{"activation": "tanh_gelu", "attn_scale": 0.125, "bias": "all"}
Each number is 50 + 15 x the weight over its row's rms, rounded and kept within 0 to 99. Layers, rows and columns count from 0. The size before them is the row's rms in percent of the matrix's.

# k: layer 11 attention key, 128x128, rms 0.134, rows 114-127, columns 0-127
# q: layer 11 attention query, 128x128, rms 0.133, rows 115-127, columns 0-127
# v: layer 11 attention value, 128x128, rms 0.133, rows 64-77, columns 0-127
# o: layer 11 attention output (transposed), 128x128, rms 0.218, rows 64-76, columns 0-127
k114 091:51 57 69 69 78 46 56 36 78 16 63 46 60 62 53 64 41 78 37 65 63 23 44 52 55 58 42 47 62 43 37 54 35 33 33 49 57 64 47 37 56 57 13 33 47 26 49 49 35 59 51 43 47 55 50 51 59 38 28 68 39 39 51 59 64 48 16 51 12 64 35 39 45 28 70 23 35 77 34 31 51 69 60 50 54 38 65 72 54 71 35 66 60 28 67 48 41 62 29 60 32 46 62 56 44 33 55 53 67 63 36 78 36 39 67 38 73 77 70 41 57 54 48 79 41 38 54 54
q115 095:49 50 32 48 48 63 55 60 47 48 37 54 54 32 32 39 58 70 60 28 76 66 60 68 48 23 67 56 35 45 37 51 56 15 61 47 74 17 36 47 25 71 42 60 57 70 39 73 60 39 55 36 50 41 71 16 58 71 50 63 51 89 66 32 45 32 44 41 34 27 53 29 49 52 66 47 52 32 53 48 69 23 68 58 26 58 39 58 76 43 10 49 76 30 57 34 55 59 54 33 45 65 69 45 38 37 50 43 53 42 60 40 52 72 36 56 56 59 82 45 51 74 55 52 34 44 63 43
k115 102:57 30 35 55 44 60 55 48 43 49 46 33 53 63 46 41 43 71 57 29 54 36 61 37 67 43 43 60 36 29 53 39 56 60 74 51 42 11 51 82 40 47 69 44 50 27 44 73 35 60 70 54 70 37 29 59 79 78 55 73 71 65 75 16 48 62 31 75 28 21 29 33 62 47 81 39 66 52 47 50 65 37 61 31 42 54 43 44 63 37 58 54 71 43 70 55 51 37 31 44 63 60 57 47 38 49 23 43 52 60 38 56 43 55 46 29 50 71 31 37 50 62 88 60 54 30 64 34
q116 127:48 16 62 22 37 51 66 47 79 36 66 26 44 23 69 53 51 40 47 36 77 40 57 50 58 50 72 66 37 49 35 56 32 33 41 56 53 94 40 52 29 40 52 58 40 49 28 71 53 48 48 66 58 32 63 56 50 75 51 22 33 78 69 55 64 42 34 47 54 54 35 55 36 47 43 27 65 44 63 52 78 39 68 61 34 36 50 69 33 41 42 67 29 36 53 50 37 40 57 65 64 26 58 41 59 60 48 55 57 68 84 53 20 40 71 55 64 66 63 38 46 41 31 41 65 40 60 23
k116 118:78 16 52 56 55 38 60 25 49 72 70 49 35 27 36 62 59 64 50 12 74 25 36 53 49 45 34 66 24 24 56 62 69 32 41 49 57 54 67 59 55 41 53 62 60 48 36 49 65 56 29 48 36 44 51 38 58 73 43 27 75 52 39 48 46 50 60 38 76 46 71 28 62 73 54 20 47 56 51 38 57 35 49 71 46 83 42 49 38 36 46 70 43 64 69 45 47 53 85 69 47 72 47 37 49 38 31 30 73 57 53 53 34 29 59 70 60 53 55 76 46 61 48 65 62 46 27 39
q117 098:23 23 26 52 49 45 26 68 62 29 51 27 78 56 71 34 29 75 74 67 32 43 37 37 22 57 54 20 31 31 66 57 52 52 53 54 45 54 47 56 40 54 62 50 30 55 56 54 53 33 65 68 48 45 55 48 58 42 61 51 54 48 49 58 34 46 38 38 57 85 64 67 47 40 42 68 71 56 59 34 33 46 70 54 30 26 50 68 40 28 43 34 61 52 69 89 76 46 50 26 74 50 57 50 76 55 55 56 46 53 25 56 37 74 39 63 36 38 64 38 55 54 32 23 37 51 24 57
k117 102:32 40 44 85 44 56 29 65 55 45 60 21 64 53 46 58 41 42 59 49 36 51 38 71 45 47 19 32 55 30 79 81 48 35 57 53 61 67 39 53 54 37 54 33 51 54 52 59 51 46 60 58 32 35 67 47 71 27 47 41 61 29 52 60 49 21 44 28 43 71 52 27 38 67 43 44 73 61 51 41 65 36 78 42 39 64 29 36 52 07 61 30 84 65 43 58 57 73 34 55 64 60 79 53 80 30 35 62 35 40 53 58 44 65 30 57 52 48 57 56 44 50 13 44 61 38 36 48
q118 117:43 66 15 52 60 46 63 57 68 51 66 62 42 38 63 50 47 48 63 58 46 59 64 71 66 56 64 36 53 55 32 40 42 32 49 67 33 83 34 39 40 01 57 68 39 44 62 53 36 31 31 53 57 50 43 45 50 46 61 54 63 45 41 62 44 36 52 42 41 48 14 21 38 66 58 50 36 32 25 27 75 62 73 73 50 62 59 63 42 42 66 62 40 27 46 53 61 47 43 57 71 47 70 28 60 56 67 50 80 54 99 38 34 68 47 33 49 37 45 58 44 35 36 56 65 37 59 52
k118 110:68 55 56 48 46 28 47 69 58 61 56 38 72 41 52 44 60 55 68 57 51 19 31 52 71 49 38 31 61 50 15 64 45 52 54 76 26 44 50 42 68 26 65 67 35 47 59 41 57 47 49 26 54 52 64 17 62 61 66 39 58 42 28 66 52 55 37 26 50 70 28 18 51 78 54 51 47 65 49 38 66 66 75 73 29 60 79 56 57 41 72 67 30 51 64 48 18 36 54 51 62 42 37 41 57 35 36 58 54 57 64 63 29 70 38 19 31 66 44 49 55 37 80 49 25 41 48 47
q119 097:52 48 54 46 71 28 63 20 30 48 67 57 57 74 50 51 41 36 51 70 65 56 61 56 56 46 20 54 64 55 72 48 34 13 44 45 60 44 40 40 40 47 42 60 61 51 58 36 45 47 52 40 63 54 63 77 66 67 65 56 63 52 47 38 53 32 62 42 40 46 60 74 75 33 49 51 13 32 75 55 20 45 54 36 36 45 48 14 58 55 49 60 48 21 58 20 64 51 53 66 19 73 40 52 49 42 57 59 47 72 44 57 22 53 40 28 17 63 32 61 57 50 71 23 49 74 62 28
k119 097:27 46 59 24 44 49 58 46 42 51 46 62 49 41 58 43 50 39 71 49 68 68 16 46 48 41 15 69 28 66 59 38 38 33 50 46 41 42 51 40 49 43 78 59 65 43 27 51 48 26 57 69 40 55 58 82 44 49 82 53 41 29 59 57 38 50 45 35 67 36 25 49 58 17 49 26 31 43 53 55 69 55 61 48 52 38 87 64 24 51 58 45 38 26 77 65 68 39 77 89 49 37 58 35 62 55 54 43 75 55 77 52 36 71 32 26 56 46 58 42 49 43 51 65 63 67 56 60
q120 104:41 53 61 69 44 25 12 59 61 69 53 40 54 60 33 53 54 47 42 32 51 56 52 48 05 41 54 30 59 32 28 81 71 54 50 52 39 52 77 44 65 58 65 73 37 39 59 29 48 53 71 58 55 55 74 27 54 58 47 73 55 24 65 60 58 33 43 55 60 63 50 38 44 53 73 45 20 46 65 38 50 26 35 45 65 66 53 18 43 41 53 55 54 49 30 29 47 45 44 37 42 45 47 37 66 53 68 65 52 13 55 67 47 78 52 59 47 90 54 45 65 32 19 64 69 55 55 49
k120 099:54 70 54 46 57 47 42 45 62 68 59 28 65 85 52 37 49 38 40 50 41 65 60 32 39 45 52 69 75 73 57 31 52 48 20 39 43 50 66 62 41 34 61 65 35 13 68 32 37 39 83 66 56 51 26 52 60 76 53 59 34 22 48 67 46 51 45 64 59 59 63 55 49 59 77 52 20 65 52 36 72 26 45 43 62 17 63 44 48 39 33 66 31 60 38 17 43 37 30 31 57 52 64 43 65 55 72 56 41 35 69 76 56 68 39 69 53 51 34 46 51 67 50 59 26 71 37 51
q121 096:60 44 31 69 47 45 34 33 51 92 33 42 51 84 56 80 30 45 67 64 75 21 34 80 49 51 33 54 32 46 42 58 71 54 46 68 49 30 52 58 48 30 47 36 53 45 28 61 35 44 52 86 46 43 58 53 73 38 72 51 45 64 24 37 40 76 27 51 39 43 37 52 50 49 33 12 66 62 60 58 66 42 37 44 43 39 15 45 51 47 43 66 28 57 37 57 59 63 35 07 54 46 58 52 51 59 58 46 68 56 49 42 62 38 31 58 69 49 46 67 68 66 67 44 54 56 58 58
k121 095:51 48 45 78 52 44 67 54 37 60 25 68 55 64 52 53 66 49 43 52 29 46 22 56 64 45 59 44 29 40 42 31 54 70 40 57 75 30 23 45 53 59 55 59 47 56 32 47 34 64 72 53 37 68 71 54 55 44 36 44 22 70 70 44 16 47 51 14 15 38 71 46 63 44 59 76 37 46 47 47 39 38 56 60 62 52 36 55 48 47 58 44 30 50 36 67 56 62 56 58 42 84 42 49 50 61 86 44 55 42 46 60 36 57 40 51 81 58 42 55 89 42 48 12 49 34 55 14
q122 115:51 67 58 61 67 20 66 44 52 68 53 56 43 44 39 77 57 50 47 38 76 24 48 42 47 27 52 31 60 55 52 58 28 73 56 74 87 48 12 49 45 50 45 56 43 24 66 49 34 59 26 73 60 66 47 59 37 29 58 75 45 30 34 56 46 44 31 50 45 48 65 52 49 51 54 43 23 60 41 18 53 52 44 42 31 51 35 66 42 85 48 87 37 46 39 66 60 73 23 49 61 35 50 59 31 83 47 47 47 32 77 66 50 37 39 41 51 49 36 45 48 28 52 58 42 50 74 43
k122 108:56 43 79 62 45 39 44 48 49 71 44 40 63 36 57 58 51 62 64 41 64 66 46 57 62 52 63 57 40 67 27 63 40 78 47 50 63 50 12 60 37 22 61 52 61 28 60 48 40 57 26 56 50 58 68 34 42 36 45 53 76 33 26 73 43 27 35 56 52 59 58 80 61 70 67 43 42 58 36 18 37 41 54 39 30 74 57 71 38 68 74 61 16 38 05 64 34 67 65 49 40 38 57 39 41 55 62 45 51 41 52 71 60 56 31 54 61 47 27 60 65 18 55 51 51 47 74 43
q123 101:54 67 56 12 49 73 70 75 54 36 56 40 40 17 35 64 56 57 70 64 60 83 55 38 51 55 35 43 35 41 25 31 19 51 46 72 36 63 45 40 42 47 52 30 40 38 53 52 53 75 08 64 48 33 51 73 47 28 64 43 45 50 45 42 86 45 58 37 53 43 56 36 35 46 41 41 48 53 66 51 73 59 66 34 45 52 58 56 34 36 47 49 51 66 46 46 58 50 48 65 64 54 87 34 30 61 66 32 13 77 68 33 57 62 42 57 64 70 34 35 42 40 62 58 78 56 57 53
k123 102:49 39 41 52 46 60 58 67 45 60 44 39 34 17 35 55 61 66 57 49 65 74 33 51 51 30 55 57 41 68 60 68 54 70 34 76 20 45 54 48 66 60 56 56 60 64 33 62 60 37 12 21 35 57 39 51 49 57 52 33 70 61 52 43 61 42 50 45 49 57 33 44 34 83 30 16 28 45 48 47 35 88 49 44 60 82 46 45 30 37 43 29 24 46 48 13 47 64 46 42 40 66 48 43 38 39 41 85 46 86 48 44 55 55 62 68 35 65 49 68 51 60 56 66 37 40 71 60
q124 108:81 70 71 69 48 22 62 53 10 67 24 21 79 46 54 42 52 47 70 61 47 35 48 65 68 59 40 54 74 35 60 61 46 74 57 59 65 39 26 42 49 53 54 48 39 62 37 15 63 58 44 39 63 47 54 50 77 35 71 59 40 67 27 49 43 43 79 61 43 46 59 48 46 77 50 40 46 39 32 55 41 71 47 32 45 53 53 44 20 56 42 65 44 36 43 41 50 58 52 43 39 29 60 29 25 60 61 70 39 28 24 71 38 50 27 48 69 78 68 40 44 44 69 46 52 48 52 72
k124 106:35 69 42 81 52 25 67 52 11 49 39 55 50 34 31 51 52 46 49 76 45 45 65 67 61 42 55 43 65 55 47 61 41 28 39 63 58 28 44 45 63 48 75 20 58 60 49 47 40 44 38 95 71 89 45 75 69 41 54 71 47 60 46 46 48 66 34 46 77 65 55 55 71 31 72 29 22 47 58 68 19 56 50 36 65 48 49 49 42 65 40 54 51 27 30 45 52 53 56 35 41 50 59 47 41 45 61 42 46 38 42 25 42 99 46 70 43 50 53 50 36 59 57 33 41 55 65 46
q125 099:34 43 61 39 51 61 55 32 65 37 60 42 41 50 29 61 41 48 58 17 58 43 36 39 38 61 85 38 74 38 46 64 25 64 26 70 57 49 69 46 49 38 24 54 43 28 53 61 51 62 48 70 58 59 18 53 26 44 26 48 31 44 47 49 71 08 59 57 56 55 46 82 52 50 66 35 71 41 41 48 44 21 38 44 55 47 42 56 37 47 40 61 71 32 31 47 76 44 71 63 71 73 39 32 74 74 55 45 47 68 55 55 57 37 64 69 50 59 23 55 55 49 36 56 73 19 44 71
k125 098:77 63 63 49 23 71 40 30 54 43 31 53 13 64 19 68 56 76 36 37 40 70 34 38 56 56 54 63 53 42 46 52 43 62 57 58 84 53 48 50 74 24 41 36 29 59 45 28 55 47 22 14 64 79 44 47 65 59 51 45 63 32 51 57 57 48 73 65 63 39 58 67 61 52 41 41 54 52 42 54 69 35 53 54 46 45 28 42 38 39 15 59 49 60 11 60 52 66 36 55 77 46 49 67 57 50 56 70 46 40 65 47 56 36 32 76 31 49 21 74 57 61 40 62 52 53 51 37
q126 091:80 40 51 28 62 54 26 29 60 49 59 35 22 33 55 11 37 42 46 59 42 51 53 67 36 39 29 42 50 63 49 53 35 24 51 44 55 36 50 41 17 63 48 50 68 55 49 52 48 61 35 81 42 67 53 81 39 54 46 32 59 54 81 63 44 45 74 25 55 30 25 59 38 53 34 64 35 39 76 42 61 81 42 51 57 47 57 42 48 49 76 32 38 70 64 42 50 17 68 20 58 56 70 47 64 55 76 66 48 53 42 59 68 52 47 49 63 37 53 75 63 30 42 46 57 55 68 74
k126 098:70 55 67 39 33 52 35 52 58 69 31 24 45 40 73 30 69 31 56 60 53 72 46 48 43 50 00 64 43 42 69 81 32 23 36 48 38 47 54 38 34 57 53 41 49 69 43 47 67 73 56 65 45 41 51 51 49 63 35 39 34 66 62 68 27 34 61 34 36 41 48 19 43 84 48 47 45 58 69 57 71 69 27 64 46 56 40 27 36 39 30 68 47 48 39 68 33 51 62 55 26 40 48 65 51 53 70 50 54 76 57 38 87 53 22 54 57 61 54 65 42 44 57 46 31 51 60 62
q127 108:56 26 53 37 52 68 47 39 59 54 48 60 44 03 41 65 43 52 59 35 62 77 44 36 69 35 28 23 46 64 50 71 20 75 49 77 51 60 34 49 30 21 39 38 27 46 52 66 65 50 45 56 53 29 57 64 35 75 45 48 27 55 41 95 48 57 34 63 56 57 40 43 30 52 35 26 60 41 61 34 63 62 61 72 49 34 59 52 39 82 43 52 51 61 47 31 52 35 42 60 35 74 88 49 60 55 46 59 63 51 68 58 46 62 39 52 56 31 67 50 43 47 38 73 46 71 65 38
k127 112:60 12 65 45 51 34 61 41 59 76 50 56 53 23 53 72 49 67 44 27 64 37 32 34 83 36 47 47 28 55 76 57 66 78 34 65 56 25 48 51 61 50 41 66 47 41 32 39 40 69 45 28 22 34 53 73 48 39 44 36 59 48 28 81 34 55 44 56 54 65 59 40 65 60 57 44 50 74 36 44 53 76 42 54 58 49 43 34 39 55 58 32 69 53 43 57 38 42 37 52 63 71 44 49 19 39 38 45 33 55 53 72 56 53 01 50 22 74 58 63 31 39 42 64 32 35 48 58
v64 081:41 93 67 56 46 39 38 46 58 41 26 35 43 59 56 49 53 38 66 65 33 50 57 67 58 26 32 65 53 32 54 55 39 37 37 56 67 59 56 73 42 49 37 65 53 49 53 53 44 67 56 49 54 67 00 61 44 54 36 58 47 41 55 49 64 65 22 48 07 44 68 21 49 64 45 46 82 36 40 51 43 53 62 43 60 55 52 60 46 48 48 49 65 33 38 39 64 52 65 61 37 46 44 31 61 70 32 33 26 74 49 37 54 55 40 52 56 41 77 51 64 36 69 94 39 81 34 20
o64 082:74 65 55 59 32 51 28 43 60 57 54 53 49 45 70 17 73 40 50 38 63 47 51 52 22 47 80 31 22 72 42 61 62 71 69 70 37 37 83 47 30 30 32 39 50 48 52 49 47 42 43 53 29 35 57 65 68 57 53 48 54 54 39 42 58 63 68 56 37 57 34 25 27 31 12 31 51 67 54 61 60 61 72 85 61 59 56 69 25 49 56 36 41 55 67 48 47 40 55 58 60 48 54 52 50 79 39 62 83 65 52 30 27 62 57 43 51 41 29 27 45 65 44 28 67 38 29 56
v65 092:68 28 29 31 45 39 71 46 49 60 50 43 45 39 43 57 16 52 44 57 85 50 43 54 68 56 64 33 57 66 92 45 71 40 73 21 53 64 59 50 51 49 70 61 52 57 22 44 54 66 46 47 41 60 45 33 61 35 37 49 30 54 45 34 60 82 34 42 59 16 40 32 48 50 30 55 49 55 41 63 69 54 63 58 37 55 39 84 61 82 39 61 53 48 26 57 52 56 43 42 37 56 54 40 57 17 48 34 30 38 71 46 68 71 14 55 62 70 33 61 52 29 38 73 37 48 39 45
o65 095:76 51 36 58 52 19 31 37 43 32 28 44 68 44 48 16 52 39 66 63 62 66 67 55 60 50 23 38 57 30 43 34 49 66 26 66 95 29 44 56 41 49 33 41 38 56 46 74 46 41 62 51 75 64 56 57 20 33 53 49 67 43 57 61 42 46 56 47 34 64 57 44 41 32 61 72 52 36 28 38 62 46 67 33 44 40 49 10 49 87 51 44 72 68 33 77 71 33 41 39 57 63 65 55 27 63 74 60 57 48 56 40 69 63 42 48 34 58 57 67 64 64 30 48 49 50 40 54
v66 094:53 45 47 33 39 53 52 68 72 58 62 53 73 46 46 51 22 47 49 35 33 77 58 55 51 46 36 46 64 87 60 19 60 22 75 35 77 61 62 45 51 32 53 70 31 64 42 39 61 45 49 40 56 31 57 50 45 53 56 60 51 32 31 44 79 62 56 39 88 29 80 31 69 31 42 47 69 64 52 55 59 58 65 63 51 48 45 40 47 51 32 64 47 26 54 50 39 60 55 16 39 41 44 50 50 32 45 31 34 39 56 16 61 70 56 66 59 58 07 49 53 25 75 64 50 55 58 61
o66 092:73 32 48 66 58 12 73 66 30 72 67 66 57 22 46 60 58 41 50 55 46 51 49 36 64 72 56 27 42 20 25 44 53 72 50 61 68 42 52 42 55 53 55 39 35 73 25 64 61 36 58 48 47 67 50 42 23 47 43 77 55 48 71 26 34 57 52 41 41 58 56 81 54 47 47 61 42 14 10 51 42 72 66 71 53 43 30 49 51 79 62 35 29 49 39 50 61 32 35 74 55 62 54 50 32 37 69 66 23 38 56 51 49 55 52 44 26 69 41 59 49 64 47 46 57 47 70 38
v67 105:38 53 56 41 59 47 24 13 50 60 50 63 55 49 57 51 26 75 61 53 45 68 37 54 47 41 68 52 45 55 59 09 51 51 47 58 14 45 34 55 59 68 53 45 68 49 49 51 65 45 32 17 49 72 45 64 49 16 58 52 64 52 48 49 60 45 28 36 63 57 48 55 79 44 57 46 68 65 49 49 49 41 78 47 68 47 49 41 28 43 51 40 48 47 62 65 58 72 62 63 08 73 56 75 53 55 64 25 64 47 57 39 59 40 52 22 32 42 15 15 56 65 61 48 60 55 87 50
o67 112:43 35 41 48 38 85 59 75 51 42 89 81 63 43 75 58 58 60 67 52 49 56 45 54 32 48 65 56 75 51 61 53 28 50 38 46 45 34 56 38 69 45 44 49 48 72 47 45 79 56 79 45 45 46 57 39 23 48 56 49 49 30 22 55 46 51 53 39 50 46 54 60 30 51 72 37 74 31 65 49 14 58 45 78 38 30 49 57 44 74 39 77 70 56 59 32 27 09 13 36 48 61 46 37 51 59 43 41 43 50 53 82 37 58 31 33 26 32 63 49 47 49 38 60 53 56 51 50
v68 101:66 55 46 54 26 51 22 28 52 46 28 54 48 63 42 75 54 34 29 42 45 42 53 25 57 51 47 50 62 74 31 36 40 51 75 74 52 48 63 71 74 37 45 65 33 80 60 57 53 54 57 41 30 40 48 41 38 39 49 27 61 60 55 44 39 57 48 24 56 33 63 32 50 53 61 36 28 58 84 60 51 54 59 55 62 54 59 51 78 59 53 63 62 42 49 32 46 73 72 55 70 44 41 16 60 31 66 54 26 30 15 45 33 22 59 49 46 54 33 39 61 43 47 25 90 40 57 76
o68 105:48 65 42 75 60 67 40 63 40 49 39 47 54 44 39 44 67 59 59 65 90 47 45 47 68 53 32 43 66 65 74 37 68 22 57 57 70 11 39 40 53 45 66 62 48 30 37 36 62 20 37 50 20 30 59 64 49 68 50 71 58 39 75 50 54 32 47 51 55 62 79 63 81 34 51 32 41 30 22 48 53 59 38 39 51 80 45 54 55 57 65 63 31 31 78 43 70 22 54 41 18 41 56 45 53 35 30 49 45 58 52 57 58 31 48 38 63 38 49 49 34 80 54 43 55 61 52 28
v69 110:24 44 48 36 37 53 48 27 53 37 57 43 74 62 57 68 68 68 60 52 32 55 47 59 53 47 54 58 89 43 63 56 45 56 29 36 61 63 65 44 58 66 57 48 56 46 56 61 18 34 48 41 21 33 59 38 62 37 22 64 57 32 54 81 49 33 60 57 61 34 35 58 46 68 40 45 65 63 48 78 66 43 29 73 43 36 45 43 52 30 56 55 59 14 40 53 54 23 77 79 67 51 42 59 35 60 14 34 46 39 53 21 68 57 52 75 86 33 51 55 41 61 59 52 59 64 27 54
o69 111:48 47 54 23 32 44 40 60 34 65 45 56 41 41 68 37 53 31 59 49 58 57 53 43 80 49 29 44 30 53 26 70 38 56 60 81 49 13 33 46 78 47 39 54 83 47 50 57 55 36 43 63 57 46 28 22 65 32 58 56 44 76 52 41 59 49 30 58 48 69 47 44 51 38 68 70 28 51 58 88 51 29 53 66 31 44 65 71 29 39 52 36 68 54 59 53 30 76 60 54 52 37 55 55 54 27 37 25 13 65 60 42 60 89 54 42 47 67 55 52 63 66 47 29 51 41 57 65
v70 101:38 56 33 26 62 35 51 42 74 66 54 34 51 74 64 59 30 69 65 75 66 52 93 49 53 78 59 48 39 52 68 48 24 57 25 53 32 47 89 46 29 43 44 49 27 46 56 36 27 43 47 41 35 62 53 25 43 54 41 70 79 78 27 61 15 48 52 35 44 36 55 56 63 47 54 50 39 29 50 66 40 54 62 54 55 65 31 53 59 57 60 58 63 63 35 20 40 57 63 38 62 40 66 42 61 52 35 54 13 70 54 62 53 55 40 38 61 34 53 58 45 31 71 51 42 39 70 26
o70 102:39 45 38 52 67 53 65 53 23 43 54 66 56 75 40 39 62 35 60 42 69 35 71 56 46 71 42 50 61 47 49 47 48 51 75 56 37 09 55 49 64 51 44 43 33 60 17 64 62 28 50 54 59 23 85 55 75 51 46 33 22 50 57 56 47 57 71 43 45 45 39 38 47 38 46 32 43 61 54 57 45 40 67 44 57 56 39 58 41 26 55 48 93 35 37 62 77 37 63 59 53 49 28 51 84 80 18 58 56 61 22 45 46 66 44 66 14 57 56 46 67 64 39 50 33 32 31 60
v71 095:59 31 63 61 81 35 37 51 76 41 47 62 63 61 36 67 41 37 34 66 52 48 46 40 79 46 59 40 64 43 48 59 47 60 47 70 44 51 34 75 53 50 52 31 51 42 39 49 64 72 35 55 48 53 49 80 04 37 54 40 23 79 69 13 75 41 40 42 46 31 55 34 30 56 43 44 58 43 44 45 32 29 49 55 52 51 37 43 83 58 53 84 60 42 53 58 51 51 55 22 31 43 45 48 69 48 37 48 67 85 68 53 40 50 46 76 62 41 41 61 38 58 54 29 16 70 47 30
o71 093:71 86 62 35 47 69 54 52 47 35 53 56 37 51 49 57 53 36 46 63 73 53 37 53 38 61 37 74 57 35 75 26 43 54 31 44 25 38 63 28 37 32 55 52 46 30 54 54 52 56 77 41 43 59 22 55 49 43 58 32 75 37 54 41 19 54 44 36 54 46 53 47 16 21 28 52 82 60 55 60 50 37 46 85 57 51 48 21 25 69 49 23 65 41 75 68 73 45 59 71 67 48 74 74 50 66 44 52 38 56 40 66 59 64 37 57 47 67 34 39 47 41 60 39 73 24 42 52
v72 099:42 63 46 56 23 60 74 65 44 34 55 55 44 57 61 50 28 43 47 45 32 54 66 16 41 63 42 66 37 68 59 48 54 56 63 52 60 47 68 66 54 66 60 62 29 44 54 90 44 79 55 44 33 39 66 65 45 28 44 46 69 34 62 50 36 29 49 79 35 62 34 37 30 46 36 44 24 36 66 37 40 64 57 31 53 54 69 06 69 32 73 56 35 41 24 60 56 20 61 48 25 60 57 48 62 59 64 28 32 33 50 56 64 34 63 48 64 68 34 62 40 61 28 61 74 67 53 57
o72 111:39 48 44 50 66 46 26 25 37 39 76 26 49 18 55 14 54 44 60 58 65 19 36 51 74 42 43 59 31 50 53 48 38 60 70 54 43 62 54 53 43 50 68 62 61 56 75 49 54 48 53 47 52 49 23 39 56 72 53 58 68 29 37 40 72 65 42 51 26 58 78 52 92 55 66 84 48 79 54 56 47 41 55 52 53 55 19 43 60 51 49 63 36 21 71 59 39 44 51 30 50 31 45 36 40 43 38 68 52 46 33 60 42 39 28 63 68 68 74 69 60 43 74 43 38 55 48 17
v73 094:57 70 76 61 58 36 56 59 74 27 59 50 39 34 70 61 40 46 48 65 40 20 52 29 58 62 50 50 41 54 36 31 58 67 43 27 80 48 30 43 38 45 54 43 77 55 58 58 61 32 64 41 56 32 65 53 48 36 96 64 34 20 38 65 30 54 55 79 17 42 50 24 39 39 55 52 53 59 53 63 58 53 51 41 62 50 54 65 39 53 36 60 57 67 51 38 37 43 41 76 41 59 41 60 51 58 59 45 14 42 65 51 58 18 33 57 72 51 27 53 66 67 76 32 28 42 71 70
o73 094:50 11 70 45 38 33 40 50 22 79 52 55 49 45 49 72 69 49 37 72 48 60 35 47 56 45 36 43 50 44 74 50 37 50 49 53 15 69 53 55 20 60 51 59 68 38 49 36 47 33 28 52 44 24 34 68 22 79 53 48 39 41 46 71 57 51 33 65 83 60 63 61 55 43 47 15 44 59 71 34 94 72 69 56 54 37 56 39 41 47 33 35 57 52 24 61 30 28 48 37 46 66 44 45 61 55 52 57 59 45 38 45 43 65 47 40 43 73 57 71 69 60 40 63 53 74 72 45
v74 100:36 70 41 49 57 47 50 68 48 44 40 82 67 47 53 60 70 45 53 34 53 42 50 49 34 41 51 43 53 46 30 44 32 55 20 85 59 51 59 88 65 53 63 28 45 55 36 41 48 27 58 76 78 40 17 36 50 92 24 55 59 49 43 56 56 47 45 53 14 46 56 48 49 50 61 40 52 44 61 69 60 45 35 45 13 84 54 58 56 45 31 23 29 44 58 45 67 49 40 38 71 58 77 49 27 61 38 63 61 30 53 23 50 60 48 30 42 63 39 47 33 55 38 43 61 59 72 66
o74 102:61 62 51 30 51 80 72 30 59 79 72 40 37 39 64 72 78 40 66 22 72 81 34 51 63 43 58 43 48 55 36 66 89 45 56 66 58 45 43 42 41 54 54 59 54 68 36 58 38 50 44 30 49 68 61 48 40 43 86 44 30 61 54 36 67 38 45 47 58 13 16 47 76 41 31 36 41 50 54 51 58 28 36 33 46 33 61 52 54 30 67 76 63 64 67 39 24 46 62 47 30 36 29 58 52 50 28 54 42 60 50 47 54 15 51 50 46 69 40 44 44 52 42 66 55 38 62 35
v75 097:54 40 62 63 39 55 71 62 46 23 55 18 41 69 44 44 33 59 52 50 55 56 52 70 58 33 44 19 55 49 58 42 60 40 62 31 85 35 40 31 48 59 55 30 57 52 84 43 22 11 51 46 24 23 52 62 69 30 60 56 48 59 49 40 53 56 49 65 77 46 45 63 83 55 35 43 54 35 54 23 28 39 60 80 47 48 33 64 63 65 65 62 26 37 46 62 55 49 71 46 42 53 46 16 47 83 53 30 43 57 79 55 60 70 61 72 49 44 57 61 66 35 55 50 45 64 57 54
o75 101:69 24 41 61 24 33 43 52 55 61 62 47 58 48 56 53 49 72 77 53 42 39 71 41 58 76 50 45 52 22 54 62 29 39 37 70 60 42 44 53 38 38 41 24 66 42 32 63 67 55 61 70 59 05 72 27 39 00 24 25 67 87 50 57 62 45 47 38 61 57 62 42 69 63 48 70 44 51 46 57 57 60 55 72 70 39 30 47 56 52 37 31 47 59 32 70 39 53 53 56 42 52 55 52 42 50 50 40 37 31 85 51 38 48 48 83 39 35 57 46 53 53 70 45 68 45 41 41
v76 095:48 66 48 43 35 46 55 47 70 46 67 48 51 64 52 44 31 44 31 63 42 47 32 56 52 49 38 59 56 66 70 85 48 65 53 61 44 52 35 49 60 82 25 39 25 53 32 09 59 40 70 33 54 41 40 49 27 46 34 62 67 72 17 56 29 64 47 40 69 48 32 54 47 48 59 51 49 45 65 43 33 41 54 56 35 43 72 49 59 76 57 34 62 54 51 16 29 37 85 80 49 53 53 25 61 72 28 49 53 52 55 42 71 55 47 56 83 46 24 49 70 67 81 42 48 44 69 58
o76 102:39 41 30 40 47 39 64 65 29 83 46 82 51 55 27 65 45 43 36 72 80 33 42 65 55 72 47 67 59 42 39 35 27 61 38 66 47 42 43 56 68 19 60 66 69 56 38 37 51 64 30 54 60 41 44 28 32 26 65 30 33 47 65 65 41 36 51 25 68 62 38 34 37 49 66 30 25 47 32 57 51 44 57 49 50 73 52 68 41 55 50 63 37 45 52 49 52 39 45 66 27 43 45 52 75 62 19 38 63 64 70 75 68 55 66 58 34 80 59 36 66 44 60 31 75 65 39 30
v77 093:46 59 36 43 24 44 69 76 54 68 43 73 63 27 45 30 38 70 50 47 31 29 38 40 28 39 55 63 39 40 55 56 62 79 72 48 44 46 58 84 47 53 62 64 49 69 51 61 60 51 73 40 55 51 58 52 62 37 41 70 39 42 32 33 62 42 43 64 50 65 81 34 57 21 65 55 60 27 71 31 83 25 11 50 41 51 60 54 49 71 60 39 32 25 53 50 42 63 52 64 51 54 16 55 82 55 40 64 20 61 49 62 49 63 51 48 67 41 64 59 23 45 26 58 49 60 51 59